Each number is 500 + 50 x the weight over its row's rms, rounded and kept within 0 to 999. Layers, rows and columns count from 0. Numbers have three digits each. The size before them is the row's rms in percent of the matrix's.

# layer 7 MLP down, 224x448, rms 0.0195, rows 0-124, columns 112-223
101:505393444446453458441477505504422406398556525537392505440409467547505538459569571455468605584451515529496457542391480485397474435577485413475510463521439519489443485451503490560555554497461513525363571490486513473478489465439442516516478479576426483532479515600496477567452495522503515505464411442451409659410455432524528540479508579530
103:446435482479516549502405485519391506401453574461425497500468572389565431470601476440469520496537509515618513451523447520516414533506546540469525464538536557472578462534508497494529510466523393493392422562443464447530569442561488419524508524474462562512526504542561607515523517510450440489488468465485485451492542505486517504485614455542
094:457457517532467527557575471612419461526519478539452518528499457547535560450524486610455426473492496522519466466503480464421523533508485554434482539493486432503551539519497494572549547486568447424539521556481570453606467482430507488421551481579497493509480455517545516560487528391531555439475636555547423529573471497423523468505517471430
100:477483525377444398429547504470541512639485450578515531581556550524470480549468435479525493425426545530401588451569443549473565523482528486498517530512518538518490521487420536456449516519458487586455512492501557540483504465386411624454506475435505456502472556576493581555471422481500501437432554468545563458437527431531463504579503432513
100:454442451508501542549433469469469538564479477432477427526547507549459559489503500486508440527499465459657553572461486489498550391561443489376527454405512525481464499514578535567491503458482508487580525565535428493544515500491408521438536450598528466525526562432542515471562478467481525468491555452499430423561568474461509514464489494488
100:549534444533514539544490481391450440440495569543561485551464507450453479476477443498607409468508499465615532450506429462594495480522522444512475438440485484470600520564384525548496557564526516448539561536527467528451504523527492475519406412576514453518381489446454488487492506523500431565473503469476376557481404472541567451536557515549
100:481453501591504460453356489543476475504529597536522564592535458516436470505473377493477521512560500566488442504500542386459579598431556530509539504454547510573553428503552600533495539570480541365557510499604399517510588497530537475488579467486558502477448522507505501513557595402585537500457568538483398485488526553504485607612501500539
095:496508453549433511418490430489497465522540550544541588504475514407530608535504479465468477487463595566478520459498468529519485474521505391527464447537481581579549491532383509442521464521512391416497565491468535474536510503434504440484470570547468534508530586458524472525469412476538509497517432551534467426399487467543503430561530458499
101:486544494516398470353464544484468443518467557563539545480447419510413444498413580467413457555476571499563453473569506471555489509618501483490483448503486510659496604520495532392524517453519472500560477597534602485634504568503602420561453432536521550630420496463541405536485470474436494513553547455519483509540400606513475419401494499446
100:496500485510475484487500584500546536469461566515574484587556446447506550524525486509525455503488491521560498403607397433525376468472481506467565470477519461446530481471531465467459586523474461459455504472550539378489510561469439570434501504489487510472488439375442468540485397487505447548390512474435448506445518528567481532532647500436
102:444430518494419387470545510463518567428532540497507331473538457478468567514516526510498554415538556555511426433555539545393544555467497429587495521573461484536533509434517426527517586432424499617504454538517505575462479548448521546550510532536391526495529380516330413481502492566499503500466506436468612414427553594558498479473402501538
094:351478541602568455470456516543463464443591568400510564490597529498512538383568572497562495515473410451597519402446497596410531588550490483485428560494448492448519541519463518447512504565632455508444514533516459478525400514498481537477510511523515480517517579427515563489609474553478452546513526479511482600605477418491476542495558496547
098:465541431488523525580515408521542515470447472544523490428457536572490572460570540513480410624574483551484552479545429519564503555473471507554474572537513536497474527499569427517514443522483481462512449505435582493544469520515462433507445518525484448560556388411553473476561397513571531524513527544462454453472515449530472453506541576573
098:578423573415508473500480516558383534451519468471452393471435545527537479541599525405484461489482542536535500529531411530609444483466528458445455469550498492445454437427504515427455411510546541531398524505536527503590505407469541477476510486510496546480550481521548482507608548553670526512536519459467543620443401581440526473398489484411
100:548503449534529519504476487504468583651492576574625486514586500487499507420517460553491477562553537459478506432567534398599493534510451565514541557458539494513551483569417434470513474544541456438529537452544451495497527421427447498523432516528573507566442569437501489432561463358544563444521511433526582383521464492547528441505536568549
098:449431538568494499484550487513485410536468476455624559646458466440436542454512433388485497559381482587471474444500501458514432482581568477532588479573589492541572456481499541440439577474510473528532511484475473484492514495485542424475532451519498534408461530461512575637521519480464510442478486431540511430516421481504516487593517564488
099:512468502485542558535515452468534486556444586501563563460519450484537462504516522519582443448391518545468573447536579541445521468471450423498480548592445507475474409474603462545488399535510412514503551473465500547537476486407459503556510560482474404401440546495467522553453492440502438564461497473573519534462506515527485527555485434396
092:468488516503456522616486470475541520486458541511462540455427512579433507531442499529568558463593500443534495500502475526496570514544483541526542492446464547509435431494471425514475446437459574470509514604462466485487479437514487494495487529535488461547513485428524532582495425384451563506484491456523486521500523446496515412560469508424
103:452461381461547505543482492576528464558505529452449472507456609589413482552461497552529564490455565532515500520557558507576517570470532454512484522511589469521483539584418456435418499491634545520559507489491530494383521442557525547521542390511486514534483470452607538417420479555521465485500474424514361436512597523453571434471500502486
104:512524425529508441574477453482555500423578511504549552450492469481439521479454555451461563435457491493514586497444376477468385472424495628561569513545572525529561505556528580502479517491479497560588480503347505553468494552465466484487473470513416401520516497518449529467479451500489510578528502534440470452394426473427492537541527539478
101:503506475418454459509505514509494588570517453497543588423442517477466453501470503508450356436476490472509564498513481472538493534465453510578494511518520558466384468477501419497467469508459475499468518366466559538482474584448561461464454451459557500546449511516481472485539501484372596435541566472607477457543467504446560568487418459598
097:502600584505535564568515546481444497508490501472595526583493558524454465582438532457494550459502481459474511495510498396486546524533561465583483525558528490520369523480574539445554607451487490597504493495536523481463553468544524422566471401531562520407467498587566564462421434505482465523470509456571462530514532441499475405486519619535
103:494412557469548453418502507591484451519563583558578609519482470503449474490420464422417463600398580514540517465482496566564536530537454534596469457444438491530492477537380403524504523534511523501528482555421554500440483478532517468517523554520510554569538462422570530536556454476437458428461479454543416443434550558522497486544485555494
100:439584534546520476441514595452538484439506467569456459519502417473555541490512581384503529559527484462443455485465408475521620476441425560560438530510615522485504488471490511534548530560548530589541516442459511443457417390618489566535420459600492454521532433502503614471499506487562523541492471532583555454379524560540448513422472511511
104:484594510457518504487505535500472390528435440417462512485480468461389495547496476542473446487465514570568501460548505465553523476406549510418477455515550510582487487517511534556465556486478545542550425549481513515504483544660430579458499488514523484486584487469624587479428596528527518506613523491423544528547472528555524589501438443562
099:417443525362524498509493477440424494519568434509513417509517615517483483481463419476495438519481516446522482522489512483466443509581540494453594494503438518605610505497522526478569579511428522439445482525567518419551447487476512591458529480541521498461444514501552501471432574465483488519458548441469502551602516454508487444492436505665
098:551506631533478478427475482578545445495472476515496515596581548500448484443569588477460425490455498504474541520526517539548568475491457489515497474548497511428460546548475469445507479461496495517483545540448498489545513499578530513505487560490481605467455559519532506505541446514468462440508457516617543537462523555527400475552422476552
100:539450506492562546510441444481479503417568484533465444472510513500511450463514499523487589565520515503573514487406410499595416463433466492500457427494430467399516502440599506522587606515496452446436442511531472534548558533500599458536490529543438474543481448500440543461482433431567388557596594473493474514555520427457501509491532491498
101:475438501468462491473381468487512481567434536417541534502441579552547503496534497521571525571460546534540460423581410501570602602544538508507440506499514529489503502440502475432547514470498509479421487510449478548526483487549498512539517516477473507512469548456454525589522450514463452496517561528537415530415537473573538490506389509518
099:483448480459467514469610480491617505466608430440528452469556446473572613534445444542482457490483511604499539487488510521392488522518581526501467509439464457544484508577529559535432571379454477427498413535391505437452471506466486480582548473431456575401595481583528485473570475477441540441492463549557477484501520498453445446483445573434
096:491456560476521423503466596527479465521460416495545483498526414528421526504534441514524485516548498463396483475465505546488561500395558492492484527503481450440512467484456509404552495524511492453450578415530452489483562464432516495485581564548478529387473551516555607500580450520506491475406456531455476472601541470485490543508547424498
099:414517521489537436478557511485414509480500532578410574477512510466535503416521562536472479493560434435592413501503454464575458549445517471434501568513534433549477542517526507517535534502517462491487513553472458489511541422499571533529547446574510439453460471480488457539440432462447455512430560441602442500422367538529460441456566415427
097:400511552401519551533470459479473460488534497449543495433549495555520421474470502487532416481403522562512464542432514583464463548503510572524563470534543464587491419455442494495544587435573461492419432532525463469613597408466533555531631441531515513535529456556539551436513495459530482510471540522435507507495467531530415577555491518465
099:565473579501540528561445485567473564435568563476563527531468486466440480537503545412461379412501535521543440453585540577434537553509431595494459554409408379610541535442449474482577481510526551541505483500466432518533571519581459645492476516481531562546500474551493563515434477540504493572426580517510594514601459495498519512503501473513
106:446549490436487422432495459566523436524532444543476531500504482563449478421489491538453485531547546465568459445379522548467490532476486501509432348522529587505448569510505545560440459524474527511526537491410437592510520440413572480479453464430421458423526569427494345602485523564465551397563461523493498506416500538460483485559482499520
097:512402455596468508449436541446602482570510568455500538541453548400420461459442439559551498438498486497511501463479652469522549415504599534584506414527562466455587551515472519471572530465438443503427459479468421559401497515509485488458535619412510515469473585495581465488508516475535476490440420440451551506479440605478508486499569537488
100:541455547521517477516441545498562513515551448547539439556503454461516509547463545595591524471550491543524467551466553542460587455454519527571584448460559561477423496505546493538526527483412481593506453519407560532446535509469350534468491458549484442516401562538480490484553533441510551436508544520440464488528477534492487512600503381518
098:565452400518466504472557534514471568545503451545456501452483463512462549433553447359491498507384466472484434507536408584480510511538542490574471499576618536510512487532549563421524524523464559536471501486542519543502514476424375471482443518482426486581476434464418476523498454548512620496483534499472499428627484530458540523556488410593
100:470476585520472386557440561491592550557634499427476515471521441494497474449484401435511517551619461564436584488509462454462532550505502564500436412494468500549370464411498492465568473499515530467528553476536512510494518483483450479508521501435520482447488469417555417399541506411515453430532541505525504534476458487580456540463521492532
101:471577580504542505519462495518498661530573566492584543511457502485477542434599456517529553532468535518536505490541441487453406545512574550487491547437459508473505495460482479463518486490540505443525448455589481458411501503553431457548400509543503545491490423585452472427415454522426552504529452571530532520482402538568515520515432441534
101:528485422554470560517551552559483466519601478416530554528474577512375441410519441555471547505538459528503503423462506464513526425445502460485474561544551547595436500472436433515528491487500517547443545477548483505550488529547475400506505455567455555458440465448538528482419466569510464515503476546550591469502607462531462493542493481464
107:563598537559494526472427423437584481484436491549540449432531453461512512543564507449554536517553475511511534454482540473471494445496536438466571446517502482574508435437544522466480471480580532488532466491526468437565469546525448535615529459582490470587511502551449510511474503523474561591522535537503439545474417541573523612503438531524
102:598536513502515525466412428527474447500500515519462512430595460491540502436467584587595471400447478448545567570553411532485507467507462489429585531399441507517511502510395527513452523487431549546460500545467497476511523490542519495539504537523509493528554492497416612495557539461457528448571436513568495566420481543441446497469505468459
099:523526563598368513567501457456484480527513518458469456554511490488515551544481531501578492488527489546534500594454527540482559514412464488446542434526492434466469508515459511464508448479385551479574506573538504541498498493518533513517469499454509536458544516484385554506491456594534481525451466435474543593497545503511520391428468504566
101:504591439479530475497595593516575506381527503545401518543483502522369544467478480533513493453547524558601454420455540399487480474511513516551475494369501451526483513568549455436396509452370433548518459490569500509488569495486483458479552453545482364488462545603486514504365492525453573515403493544468580407419424569501552511467505549589
099:443466526425509435553480480529496599493517449560491517469515472478407599587532434548540543465435497535433511523516487590471484519453423533551414518487579479406452534532616478497513497476449513475387468551438490546553528498526510533511488519527543553396516436491373533478583538532475538488597547492427433471513438549496507487515527548578
100:526462515454467494543507422560486474602530426437562564464454473474576456522502627538535518543486514390525548561502516537449568499447612576507488515546524432448651499469474497441521436528524488534480504512528552466511450514530443441529473398494401527451469527467445549543467566527563499516576456424581526570531493502566440509608519612539
096:431518448505407493497493517453542512514527430495528507500532549471476460444476538572472497449515501516485558549525521526489515437523535464446553438505392488541502573543402512422499417453469524533430492496456529478516468406523455438542497491526505438490524472442531492404471485557580513551476467549487450520481442485568472462464578530461
098:564543485525546436497521475469466494511506516506514483503480534539636612503554497544428466510571387463487464423437422493451561552532556508476411580586476526439527499503412634491403452484496510620525507492481494524480547522621453481602506391583438386518470453483437454571501534542508524623484537571397510478475468507508428538454513520506
097:467541461501573419537425468488507488529470490466483444527505514526482438589561571454486517505433578418553483461591512544507529509498504504479408522457484523479468413415532469459518399517526449490483540541491531502535510453467477563450458587603588508603486420558443422571432568510601549551553532536530517514528469406457458534518465441490
102:566430493518428487378512507557548542434459468484497444512486605571528506508568463481448516476518390521533503486466463452552425495475507402495489541595508466542522459463494484600543569511561489558413528547493584628510485496486529502442438613484435492521524514509537446504582362501505528559503535475531470515515487540420573630481515548443
100:503428636464493613556611486513484486470510541441490537506489394549506577494488515451485532433524466527469396561520466530583515456464474551521519505496447594537523412469547458534499547454468488501515478565464499542521556486534417448461478490458549548490448448530482531503468508472383535537507468421512544487552510435486427448523513604559
101:602474436486520453485492484535406457606596498485416452573474479574510506518517511556510513582490521481487595512493486440472488506564479555505531420490549528456497436650487391533526517479506555457469662526495517557508485500568469544464441557514512517498424488438442468442473490483535589496524506491466489577552469504451499582489467478674
098:583449483528548472497534496545547478560506570557453465568451538614506449441538483440515476511506459438547402521473416464436546561572474501577439519519466516497543540506435491506535458486500566455432620545527566554515518481438451446460523472412438574496425499486506439593484503470484486521437526495571605489528472478507543525442537328553
098:470542525547511547471479486507514489454436454509556486530496460593497543502433510502470532460361500528505484532492502391477546489525532497407496578566557427444500482571529569514549538481531482524465457517501494470565434570582460469458539461444523504469448541573524458472560512507440407426573570474388512493480433482503571504571433551497
100:529514520503528499433580592433526524511477539561451528516566491484435484519440506453540492493563561507496568492554423477444388504474486479466515523478510511518420483533539572469509476527443564475464487517504497499521578395467509498405499529600565565555419489372482505460499448506478453484471498523501490498514508478495503565486526441535
103:542478535459465374452457505483442543421454531485466573454506432487524512521581469472559449583548504535477523416524497500490570466495470440531483457519563432495532533603535504500495496508492401455464547428455473621528572365457494538405578429653451394460479418508472525608479524435555454510564476447472463463401505493553553489478494550535
103:499482488502478532538514448547520441494576463555488521512470440495537386479504420533515473485552493497493460506470509417468520553515534494457568491424455535428442446566531483555452542530439544534626535623572512394569454574464485414543552549431468568420559462515453517532452522462551585570445585398535539526512412457480518456424455541580
100:468523452565476581547539377462552536409453556428438500503527474531445503506528426446507479496496503530486592609482455410441498562552579454521427520420504484502536462538528482534454559458440519540444540567517613471502469478444454544401462521599531502422508543526420407532617512604577454571488455507407452452530479545451526483500574456450
102:488543507522401439506514578573544437505567499375540503544627473485411483540523500478595520476519507583390405509557477553520571539472485457490515434471499454473484470470474411414553545560447471496621422510458400486483460501482509556498522526477459521575484513472678568409516501550414511541455474513473593545506488434578501538580376558502
100:547525444504558557493415437534480485505468391547491457534564498539505543510479446444518504575395491582512479485459523475486523551611404475508403529522531553446477580543512520434448478426486440440546526519541474538546403542532527421512433461447546439520531450524551469495487565504525502569539538631539496506532531479452594567542546471429
100:538466545548466572505521466490431544624490455568544487496468431499481448511479513520529534524362431423478542479495499548453437462543474517476515468521515429446531494522438531479497470555459577473520352481575460411456483537473420525424477496384491520577537437443488479540553393511524612391487522511526575553553450532485609483492539482483
101:513502502476514567475456574492513465429514481520415444380507524537477493432472526599553458513503512542543529555524472426515525475493477499525428533600398465380541540510577413440560549567476529496446543494429437569424498568554536592463579457495460467566476530405541494539553435485366516466523464551587480504450479512598491530469422458465
098:505527511502488598575601538545520522476535492521491512419380567487420469532477542425444491570515406499580500543410523520507502488453537422443519526373507428510433557501515465551471470498505586583492442554467464399553485468460629475518480508488402489471423582516452516542616499581496469487478526546520486446519435602514462545489477431467
099:559526516556467423552513568474442574529518469451530472548509507504536487500550497472489457493461446607500542485479448557522557498484422412510536484517534597413372506526515376467505507511593554464478494521514478539622523454508518548453518530575552547521438438514429520536477584486427495485530556474525489495516480504572545466560563478463
100:515489444586418504426504592580483454534511502492474523554448565455430502402484465395575470481483525492464425523593467494567465487581494548451536495426416551541495513530473371320502561533518502435434513503373501632514526452464497482521441527494567537470490522502473508521485558568546512493477510480520502520476504561555452534497425514530
100:517503499436478533524450493625404564531485618546518522568534498537507462537511513469536488493525526444454491505568602490461498501474445552530558590504417447600521492502437513565446548450503520497523415511608498519511486406584496532579500528538515550567523474418409482586514479503547494402519464474513432486604463471513481497558515454498
102:506428440508535515589405478530433489516430523528453492553454517478528424515504606482424621486486486614561535456473569511458442529426533564437530516572505508473440492518551520514585531551528510506520495477559493467475568387444478429486446529524530558517469463551506458467552474509526568522485405480515489503509481505529548416522471573570
096:565550457521512462499452503579483538501471429481459458523488456567522536549474542441535562408470465521528482519495542479512469479452642490535527514464521554524555459513606527598516497561446553485597358469492547528539525473522477522478473501553496497452438432552446466477412428549455578431505451474493501547457593506561515493566533545550
103:473567508449626476550489502556446488554499545447505571439529515424558512457483470464444459546419507476407529438404479437508428424553462498440447405513383409553394523507486490460568501397556584477460488481541499459570516449577615461445440607388494465559470536518538470451493452494479514426495416496471595521530478475401472506470495409404
100:580606496513437439428448499519430449523502492559427535496533475454511442565471460505488536495465517548593475479537485449493442489409463561500483496595472549448479542554388499549494508528485480553450472483499514451570583558555495558566540482571528478443486484486480432514463523395426447485476637546531490488402437469508554530505489580535
096:482573452582552565471514609542525571463395529523484523445523413478485594524496576510451530529517522495588575558511508446464544482518526490538574533598527577440526463567505530590482430443522501503447536561424547428513450512558408459432486498439523472566420488476451513445512453524455464439505593547477425455489429407434556499452552555437
094:486558401475535520453605527445577537559469533485471515563578479451491518595499547584448410399501457563475501471499413447449438537490484556560516456437481450595510653508508542562537407520521487493519449592463540500552409557424478423494482435470498456553552536587440497431489531427515495606514449540450436493527613584485503461423442446422
097:443493598515423476502557613453508482461584587389430410508525441467529568480498523511527496487516498468498488474468519476459503565462431579512463488514660476518536516450480554489462451483495569495562474451541478465557478487469539368459638440499409456471529495562531530430415487571527464584493488521459494528514479538489514518431452559485
101:506593411558546515492559524587507537543454507506539506447476589584493537482542562552522439432485474432519510519399529460471529503597538556437572457512435454549461494521506462520560424569508434551569469452488627518516475478448489533479633446467535479473444511553621532549490477547547516515518566488456549443578510538542486540431487443580
100:459414514506577469504513432488465572419579498444454442506608466514531481425464501477450591507397529513515503516474479405423406419550489367545508494524523425521498531510500445430557485499461532447515510511461544542436496531448476487491469445479471524491507458527572563493532504484437421446495523500509470515446498500483497550586530494487
105:541552498461475537419542448442415544487512480461499594417467465457429400476518549478399475593503579515563493404486555548522434497435483456522524492466626479599472517559496533509486511391425464423533403464471500512501522501445501582564489585595663454516506534488566426414546429510557426584428503509488440513602506504555472411494501530506
099:396491444539541528541480456530474555421590527465525506492452486596395505534508393528493542515490505449622527393427474432517515502580512481516579576564528443573495501477457538552528526443541527455449496434505440524472532506516499418536426559495553497546441453471514549512494540552480499606475605573444475530457531488446464499448519451542
098:515508481592549469491474538420478549519439477417583404469485500570440551501446470406499530370481481517536504530499508492516520602555556576514458497490580560501497466500418460533423460525578405434599537463586528637638486489458447429458473467510527521490520494542548564482486600480386534447562453497539459491428465535542548480506426579450
100:523497433519515431406481436446470377526560545490421459490568480464478377399531447592507507544492539505550480584549515454488606458550498448438511506474490577455497515456459402520478395466500569554498523576481472539557589422524557437442478431515543535513545522447483582431412565559553543544541540471414470458456570423517465509457443559408
099:425497496452581426423497455520511584473577453521457449447532448529534456475456453456475510466477454423474490494467558496542547524508483495529501512548368471525483477492504502541514528565499522526585426364465616556543494425605507501488482452605447453424476491538502469472406430568448506503586583500512514475517526541518570503427452475483
099:592456451500537569536444474487504463520520480428581533598550555502514549557505490473526540582552460493517563535514554520518517513540533527531503559389542452554474488517450535457466499522465535558492516537528548467453499427469483514460465484524533495507502497544487478527487526432542498428465634391490543449511547602494422563493543545449
096:503514535620594495473432484533395489466514461497407453500477522509503495461470532465469532573527503516543503491462500486414463558487541523539452456511497495591502536615559530524464538441403451494607518541428501593529468565535480445516438484488519510499497428565423529515493475409496467550507512557529404492543500413518534443500454448539
100:582562528463412474480539539451543493486592487389406530509457497506460525516504526418470471472488524508497413420571449410596532460509463528456507491494315432493490496433520493602422493408449576453436576582472535536550535523404485552453538501552391491489409461417623442535492471425508537486495452463447494445513467521513513469434425483461
100:498524582560520498510502430477497452478481519476548408506456506588476520507558501458483495512578491468496539447510544522541410578483469510544553541493459481479545489526508512479517522444481466490593505632459553503496533530462498438535551546520616567498503481504562512424593578528417562441578500571552515539503513494461525550522471466494
099:434514514452556518518618487492483475406503475560516454422492386467499487532490475564563428416555565463513502395522493526429550484605528483539531530439538476515512544491488419525556510403561500458579529460456493538491607594488493510476374491526504527426487476512429480546627485440506530534446524419446498477554506438447538468552452481516
098:467456483507428479594469397504507490509522541472473542597454530519497541458570479482417508528441414449546431502522474493559522520516508535455456460509553407437518572450525598560500561535486422496529435453495528501637457524527529438544518553556490544472502426523573456584562555424506474493435495497499363483475492530423498525552515518480
098:503492477566486536505478483475549485479555488523433528494484568480461469441487519480575492481533479500446474485372554456474522496490493536517457473464609468497543478537518545548520515640499625502624510460452527518579511553559522490490430546422449488518533571548510444467490542556546558376514435500528511445537388505495551571451461439501
098:495523518446468473490489482418562459529493495508501485456529491491482501459453481579528465449507414511540526613554472531434485511561534544534466481447437520434516477412556546462456513385543529537435476542483457498637532433516512500577500447561462479571524554522417629365501483565383471500491533514520508584472525480512443434564441516498
104:528539449487512448466471507484499407507532535472451485436517610562498504407515590546507493549492527460495502497483502381521589422525569517409478485480482489500576529472572502490564545438483487569504441415515584591478467458436509490526490465486410498485481548565463478490516464560430499465502496465565491523595456519456447574392478427486
100:470437561567565471437468490464492448469548573478546592541466577442448473470554448588556568545443550518459501495589469512392435490419514539408495487532520567507460535520517469422605488519547469448485474520566488493472566482475457553479464540439523549451575480429463541473539510597475565455568488539522492579570531537471466432573519446528
101:513556395617495576511619526584488436520572483527483472528479544613509522527519461520490480551492570467544489485518554483504512449573426500522454467498487364498487526514546481514496512518497428492510503480501509471410429565496567442540599478542499480480452520506533562529464501518532412538521485388490479560563466433453419558543513489510
098:504516531636450445452528469459408546481481475520529462584427452593491489559572514506566451498583418516498567525515519495404446438463414521500567539456434544525520465517445485546536453598502438425465574447464534575531547473566461491472427511565574425492449487442561466482544524502556574427501447406473470514481524523462412429519525568511
099:570492531453561520494488587467487518414440485568526489572543495530527540563479546501556500491535464438482535516490520527539504552409523500441548495510571523458457542589542590506426530501493492487488527532455464543528536525463562473539469463383496528508498454507527535566415504517471590489518549477577472545434551425422582461476448509504
096:367497558452495495459528459543588469522463493566499428515482496509406530455557548531411516519517596423525508544458435452504391459450524500509525452484509491437538466520396601440474492461533544327471507488560542370501544540475563531622629473470472484566496560545523507436591497549548494602425450423510466468568478538431502484521537533571
098:533523533417402582612491543538518496459454480516551474437577579571520475549417521476534550444471447490466447495496415520558584535463450559561474471476507422495574529478485475461425502495464472493513518429503486472586549578454536481550436525556454534548519528477517580431470427434565409553486452549482583570463488487563521526463464478403
100:536545473466471381549540569508514516521435544437537450478541504545535471488565590567508554562548471553540482435553440513530484527544521585499437504394467602529528537433447531474503548517499506516520570533498530570402484373520531613398510490502576489564445517519529531537489426537536438457547521480470489508471523477470481507536455578421
102:433496552487535406480468510506526470456521526460472564393518467522493490525390598520490549477503512449511541473538499521481464561509520432462452481428491500465584524435492478456513473483471497543413547460590533576631613542527506543441480558534439520412427476538473451495540440613460569479526441529532465491487496596542491516540560508466
101:444408484520448576535603547523480512463444497518535486508481514492515459514504490543507445492422559552574420482508467476491562573501451546537532461499467496503487455574529605487419545434509596468462498613517678423501472475441485443486515545520564521440553541499543573468475458397457492536558453461521493536552494509521626496463519498521
098:486564514498535481468407437574499490536522546594540551442496514576501437585562504535420555555471489485493491475536441521514502488519518495473530586581518540595549578538468560433449504463521582485538459545509580540543497500596522519533487467471528464494448514486455457478509534534505539497534487529388550509488455550392524517479538459495
105:510458612483547521452385552510548527445484526479446530467539511487550569515518457485506535542497409444524567458461340559476498570490515568413594490523373543506473501496574480487508495453519508398436504470554468453619573439470516439546526458403466481484393505461623571532537585498410514468501503456468402564508473436458493479511529508526
096:592443466427495519446450438506462522605533503387502464558608530515586465558463495459528514558465418483519497528562468479495463577562458541464529457459480476485510502479549501438492475547492520514551554529417590576571568520480575588434518528513558632482429433494557527503406456518504563466507445465475545508521563565558454587469488567499
102:523493566481448521451500491465420445456550462525526491508620429547553447452537481432551586443462517480478508480498458517404491457490374446492469508542485535542497409565495524493502454448452457639545589505507558522527473429485483564475470516431482477517538579521599450507582513440440531494581511544524470573530600428521518565583517541463
115:571533466514516479461514578479528484524444470500556508506523478535456630515419450502499466479375510476470538462515623468453494509572480461508536387511465446516479504383542464524474512517531437418567452504532531585504510557520532490513465473574385512541481523521520546477458552571472474492432474503435404499507534411643511595515443422474
107:577540437565501496486470507552444478521447467534433496442450523542501382473426489558489475481509521487549534481567432534477541482504519508489530570494476462444442481481531508517466547537504473564556561509490488503533566485488613453534503437561455503472397549435356510490578409482547429522456502420468455525536527522416498408422462526664
103:523541514433487479514461545359465521422469462443530516494522619497450434455430499403457530466471460497538486535529436531446431516474527429533457524509408516472549457458469474619471390546496426419508514556566434526552531617566489345560435552442481524487597545499548484509490399587517468546486450528481494495460543517583439520477470413477
097:440434479490576538502594583528573565545435528606519444535490442494523501459491480511515463495572585544546439432537444532461524500478416599534453518510495501527477538590506487445553516498516592389386541429492370550569496513416521532523580507424574542545583454489462483400536518524452545455489517414483496516514429506454524521558479513544
096:515415503410444547566524453479490414558538500584507499535384569454475531615482499471503463466484498522533473527500493579484605499488524567495531532451545486503489524392438535493474456607445438505546465554467549526509523517474522507427619451456554432452503542454524513549471441509598515490524532481474563496437461507467476467458535470477
095:462506462441467505498569488451481479449485504455423501486470483475571424509560467536483588479506501472530533474511405412488528533586544490441493530534490364417373558509531463392498525470537578420629572490513464424525455506521580467491454575494588559517554507563477491558557460445513462490579455471492427504544558459524565451502483544508
101:440485484516439525582496506454470518531522491537489592534513440601498501571444558503504429463471630502430444429435494567553459618479492518529490513557484470427544523450495456537507493522459454507523566442522493409367477412462523487458501514525530543490420466518396555484457492540477532479447509528512508417514558511475426485452584567444
100:522501586516478534523538469554402498478578574470524504533492506510532461566543521546480419535520459451510463605510429443447491414478541521496525530376477538470487522510553586582429453466579542494454518501480541573476594447470525484526489503560428568415515641505537530556562526431475498444540514478424450536532477542512451534521574519485
100:519346506495459543500495597498468519533476481535406529534486515481505435479512471473441497441492478503438483511492518435524496532459440515558501424551471492459505500529560431598548446492508595503553626621551456448463548494405484504466548559448523486480445503510562409484560541615446587547470500474442617457450530418520506486439478576496
102:416529538471555488574454403496478427537557527546427540425485466444479509573480540545458542541437506538357429521543503452468487503558535547484524528521426493525440530446553512442526545444514423508461450632521575540446524443460561408468593487502491539535470518494450550524538408543500480498550437549465584544420594516397446491418501463444
104:475427482627540462423420503401506490511463649480531493483593501454449490602478479454531565497447451483450486495433519548543533519493466538537550450566517453448473492447381517513504448472531568544523519487503462583521559495506617516472501529546542563440607521568492498476472503507477504464585473429522481430474402509518522514453486443419
099:360550435534478490496439516471599476487530548445487525481456577526519531431513461574578604497492430469533489510511433520461487422430442518443495421539424551484447483615527513536437428453532509467444459485565476466464500530531558479481542536426403491586492529514621574472495494541526438449435516537441458459476465446541471561469438382562
098:509522450422466567516562540585490405396461468376523519497432536451511408445511459539530490460446570451491340474485437543506491540485477477452443468489507443481397456456503491482446584422531479509556480495496543432456435570507561520529454537489562516528519529523521607522471436488529527551529489531529475535580492502588494450470429507472
099:470540522409421510497511477493437508452492405444571556465475536562505519620488429473488520518529480552473445428466526447582446546491482458486468480506512513473472519524548511544424526448512467464481536476580597537491500513520473415465446507469447573433554514531488435564427578530502425566509512484476602448454521485504477339451360480509
100:508610464451493490421470440489464404464513501564469456373470414455505445400436463458496503402484531603537549557513587471523487539560493492581472462507480541573492535650513464428528594478506485484398458497450526485470416540510445512498558512520502524523469507506526437467489475522512524576572422505534510533486446474545492440538543434458
100:538514482479471494430533465552478495579524626458494534491542556511473548503516575552601512551487459525398600542419534554371514525580505466482481415523480543515441522501533557548489462533542530521513442511476556489520511423479372542490474446537551523489562493503475436497479505483405543525500550482493503487508526505435600542494585477451
099:564546571489573450540450510561500517508442412519541457563529515498576432484471488503461505399563585553506449520467465436418446440415447416515477504503531412478430506522441523556502530460440507519570509557369480500459564610497513500372467432539490440401448502471518562543524423516500527477438517442531505451487504487440529511481555479519
098:453518521571477513422526517474436353520534499487470518510463569470458566563480498490398491416469553541443522426470449566475470448540478477487497376563465471409516546510389566395501504601409514521472470488477466490524473521586436501503525494526451368532453504520438506567481470489491456516579491522488512486455500490523451446577581495526
101:461471467489482476580543545316472493452525505552413519447509516497491525482439540528460503519466403445609575514512490498469557510477479469611486506488424500505475489499523513498499461479473545531536487539524520575495498549480448510361584503542531462543444366523501601522506500454567505506512589501460415429516548565506474520431412576461
098:378499493534493478514451530438516506539532497475390600538537522492514566477557427509368495512476510512483491462450589535528469516460499517580487497545545475553445536433585567443487552511554424502395554564438531607482436461429555570456609483469453574482546603473543448494582421566512426534516439495505488582525483484446492450510581583531
098:504667511562474440460474471496525501495564500505437438483610486398442607468536481593600607505497591467438470501461489412448469471594444521505518517571431543506446509551445519470533435502510447504467422554487572483487429507583596518527525461465539461518542449536529449464462481451586547507425534498498532473474534484553557519538447577479
101:371537507479510427588552434581561508467413431568511556456560433508490502508544437521516483507508412575450512531529477537431547479564515443534595445473396599572500508419537488515482619524403586532541489550472590573438478458536499573491502557462500544457481578554437455445456559478462505524552515551519485430483514528480505515515542548578